Weights of a small GPT-style language model, trained from scratch on English Wikipedia: learned positions, 271M tokens.
Each number is 128 + 24 x the weight over its row's rms, rounded and kept within 0 to 255. Layers, rows and columns count from 0. Numbers have three digits each. The size before them is the row's rms in percent of the matrix's.

# layer 6 attention value, 128x192, rms 0.119, rows 68-127, columns 48-95
073:119085129109108114105122106121128151116154127133122142140112144162130122131122119108155116109135119073164102127120107170132135088115066096144113
108:155154131166187074099137184134149129106114129177152166132128163160135139166123146100073148137125084122085097115141104152137151159133114167128129
078:171147125133174163112133129151137104110128118118127130090120127169106111163166116142148157122087105148103141133130092118176117163101112086125121
090:112123096065122090119101145185133158154112106109130147085106130157127142129165126141081137137115149137100154128135121129123088142115128057112122
088:144113137138124119142123086121128144135158115149148133125150111116140105111090130148153113131177121127190073153116139102135161127187160170099143
078:116128162167107118126152138137133091164147149136125117135126063153151110157081126150095124117119126129142126131108101128114142107157085104095114
091:146110136120128145141136132067134144093123123128085126122127087092124123120171125111075131154135126153092146137104145116080129161153177137144152
086:129170143178166115133110164116113107092159118134142117094127101106168154147122141160120141141126129177109133114138135109098116151151165197086130
097:138127100069098111137106137151129163126139085085139115036090087127145147145179143187079123145129112081145161144104102129110102119145165135096122
092:109112132120133131133126174110130140173096121143143125183130122132157090115127140124093108130114110100116146172122137126141124131128099125109144
092:117153147169133142109118159149138076145103159116106114071141147114141147099115108149176119118109139158120099116139157137166129164098107095114128
104:139102122119130136129114120147135151143134098076132108088141127140139126113115101137134120150154113096191163103130127077101164082152118166095104
101:152127128133137143122131141115127153154122119142121161103096146148149123134187126155139123112099121131089138129118157145148072159098130105100133
088:133149127161147122157125126145119116121122111165147172136116117142121138109137107160146125119125128059144124118122097132119099122101122168075169
088:124111134146110123115117137121139122122153122150103085113134193139166082130117101125125127124141107107149089083145105159127160122079116142169145
092:137127131140135152126121115135131154161146126110117148113146161134093128088117136123155134149141112126149149133123118084134152081160113213089091
086:183152106126088137092106153175140162156108117123074151113126136117131143126103131102113120136128119094154101162124133145105125172103128090140150
089:127090140097102125135143127099118115078092133111094103143133094126131123165143121091074125119108127130119153144137094159103138109113112095199139
085:091130123134134112147120190159123112094099119133164133124110122111124138163137151143109131127134129122114139104121178148098103113083097108153151
078:112125119105127116130102148164121130168128102086133121044102079155114108144140154172107127144125113128124180122118130126071117112103119100084117
097:136163123138119118105116167158127104113122093143136116154120138118135139198124136164120148110110129146081115130125135164129091126128088106154120
106:132126106115108108129102158106119171097150116113107144050110110097151146121143138135117139115123119101138113125105149127174100125119170153098133
082:096087144128129115155161096100105114109117143120145107121117122131187100111149114131154101100148116106148118083115150176156145140090107128134176
090:099068148117111087141154166103110104086139117141134108128118115142138133157151128113115130120114100132097154092161151158127132124118106089149124
093:102144130126140178149119132156125127185101105079161153154124120103116160119136139135145125149133137125093201140113159096175104144175110113113108
092:141134168096116165154127116112126132111145135149107135128135108105088151107152146129126122144102161202103120150131135080123105125153197176154143
103:147153100152140155113117169142134122163106140157080135160154133121096111138111137071078154142111130157070097166151108120113102143136134085150102
087:154136112107136100129129163131133169129136089121113146120123164171127130131110101113124130116108107077134120143121114160152113091080121149144129
119:071114129139157128111106092132127067125125150112148145153130116160101073169118139096120123144180135111105110105123154129135176152139103095135154
128:120138084107089093112138114136137163156129166142147152149151130120143175129100138138109136117126135119112071097120153124134106142137143141154127
115:106179141100136136162100147113115088103130146107136129138112101164092125167125129099159143118157145128131118137125147123116055142086110144139157
124:110142083151121168108129100124123177132110133116167160088112103114159135097151106137141118133135142135146103132110119118120198117152099128131118
108:122146141134113125090152150132132139144111134137103161120125092152100155128169134154118130114110102152121105127151076089101175115164143089076133
115:138118096102141159127097115114125148115125120165166129129143144096081113138141131157150140141122123095160167134108085132120110144140135083075083
119:058140117129119045131106093094126099129123119120130108086142117116124125128128127174131113134151162088143116151106133114117094143123146147142099
114:186147166173136161106158173163131144138099104060119124161119127146108156111112103085173139118136133112100114132139137098128128119133081191150128
123:154108137139128113130137126083131140161131120167151129118117142155139149108112119117144134116126132135106169113109122125132090132126128144125112
115:166113148134096138137123133131133167126159099120143110108136144090136140147131091126184126147152134084116148116122168178113131167111146091168111
129:146100134138118149140136127137140167130154076135083124132142116087156149114116107116126132127095115142120124122156112129124123134152105104141155
113:154130184107102103118139116106130109150093132124126151107120115144140159118089105098164125109164137146152142119117088131132124106100110128119131
126:138111098141124129131171077104112146131148138090076127089121131131158102064132132125152136140188131125132137144085162095137130110133136142127154
126:086120102105108133100105118143130114120098163136128145133148106142149136114168139151087121117127124143128101105105129110133088128140139121175119
113:111159154166121136150122159125140132129123105113118119118095122095128111134155120091119151149133178098117155179123209130136117148113090127141088
118:112142134132059149143125136134131140140069121177123129153128131095085124109205090154116123138096110106159096179135146149128120105160098112171131
109:156117152128128205120083135111113120095166159169144140113125141151125112181114162126118132131124117147128139112122135151117152124061105118126135
125:114123155136153187139144131127135125119124116083158126177096112161123128133147151073122133124142153122124157094112156121155112165159161129154150
119:086128141102138156157105081122125092152171130124119119115114126152186141189114141105100130124151147132137149140103116137125123142089166109159141
116:141149158147117145113113153123117124069178150134124122122119170112161139140129178126143123129115117177074111130149186148090128150086151172113120
113:127103103140128095151087121125136199108136080092110099141131136087148136132147105118125130135114130123143100184146133145156120152144140140100105
128:140128141122112073081138177172134134108105125111124133138118117128126097086113163127148127117135123115176112114134122152136120176122117112134133
111:114135095128164123117115124138130103099130151064122123155128099138136095186132146096102138127129117143152117175138139100113143157093132174096108
107:132115100102116073160092109110127143133134127095148097161111144161118174117131082104146138116122137115118158147132207157120108125171176144163194
111:181125113134146107130187102101132114125156130101099134101141135144163158116111123118146132109139135132077166123121122106139138093180187091109108
100:139146130144144109108144166103117103145140105121156135120140128073155134114080117145101136130158155140128172093118108098142137118125119091105093
116:112135151163116127073180112110123085145158147205140158103109098129153120120103135148092113134116108140117154132145160122114166123108150114104133
118:118168143111152118130113099138124120125124179123135116140122141109106154167149091098175115092131102145131121130152153164134095122130120160119129
120:158084109136156064133127097140137154097089109113109144119147140145096113118119132105118120108127128166185128096120086151145113100152115143047115
109:133139160124128150144107165103114163095153128143171115136123143106114162138148170131166131137148136144131114100142125131112114104138140129080088
118:071123144137107111141095089122127090086117151118116101167118143151118111139161156137164125130156130080116131156134151132096109146135145153144127
129:122144112115094083112139179106123144088147154147110134079153122111094129162142157158167133124090126091090053108126158148113108095145155124127100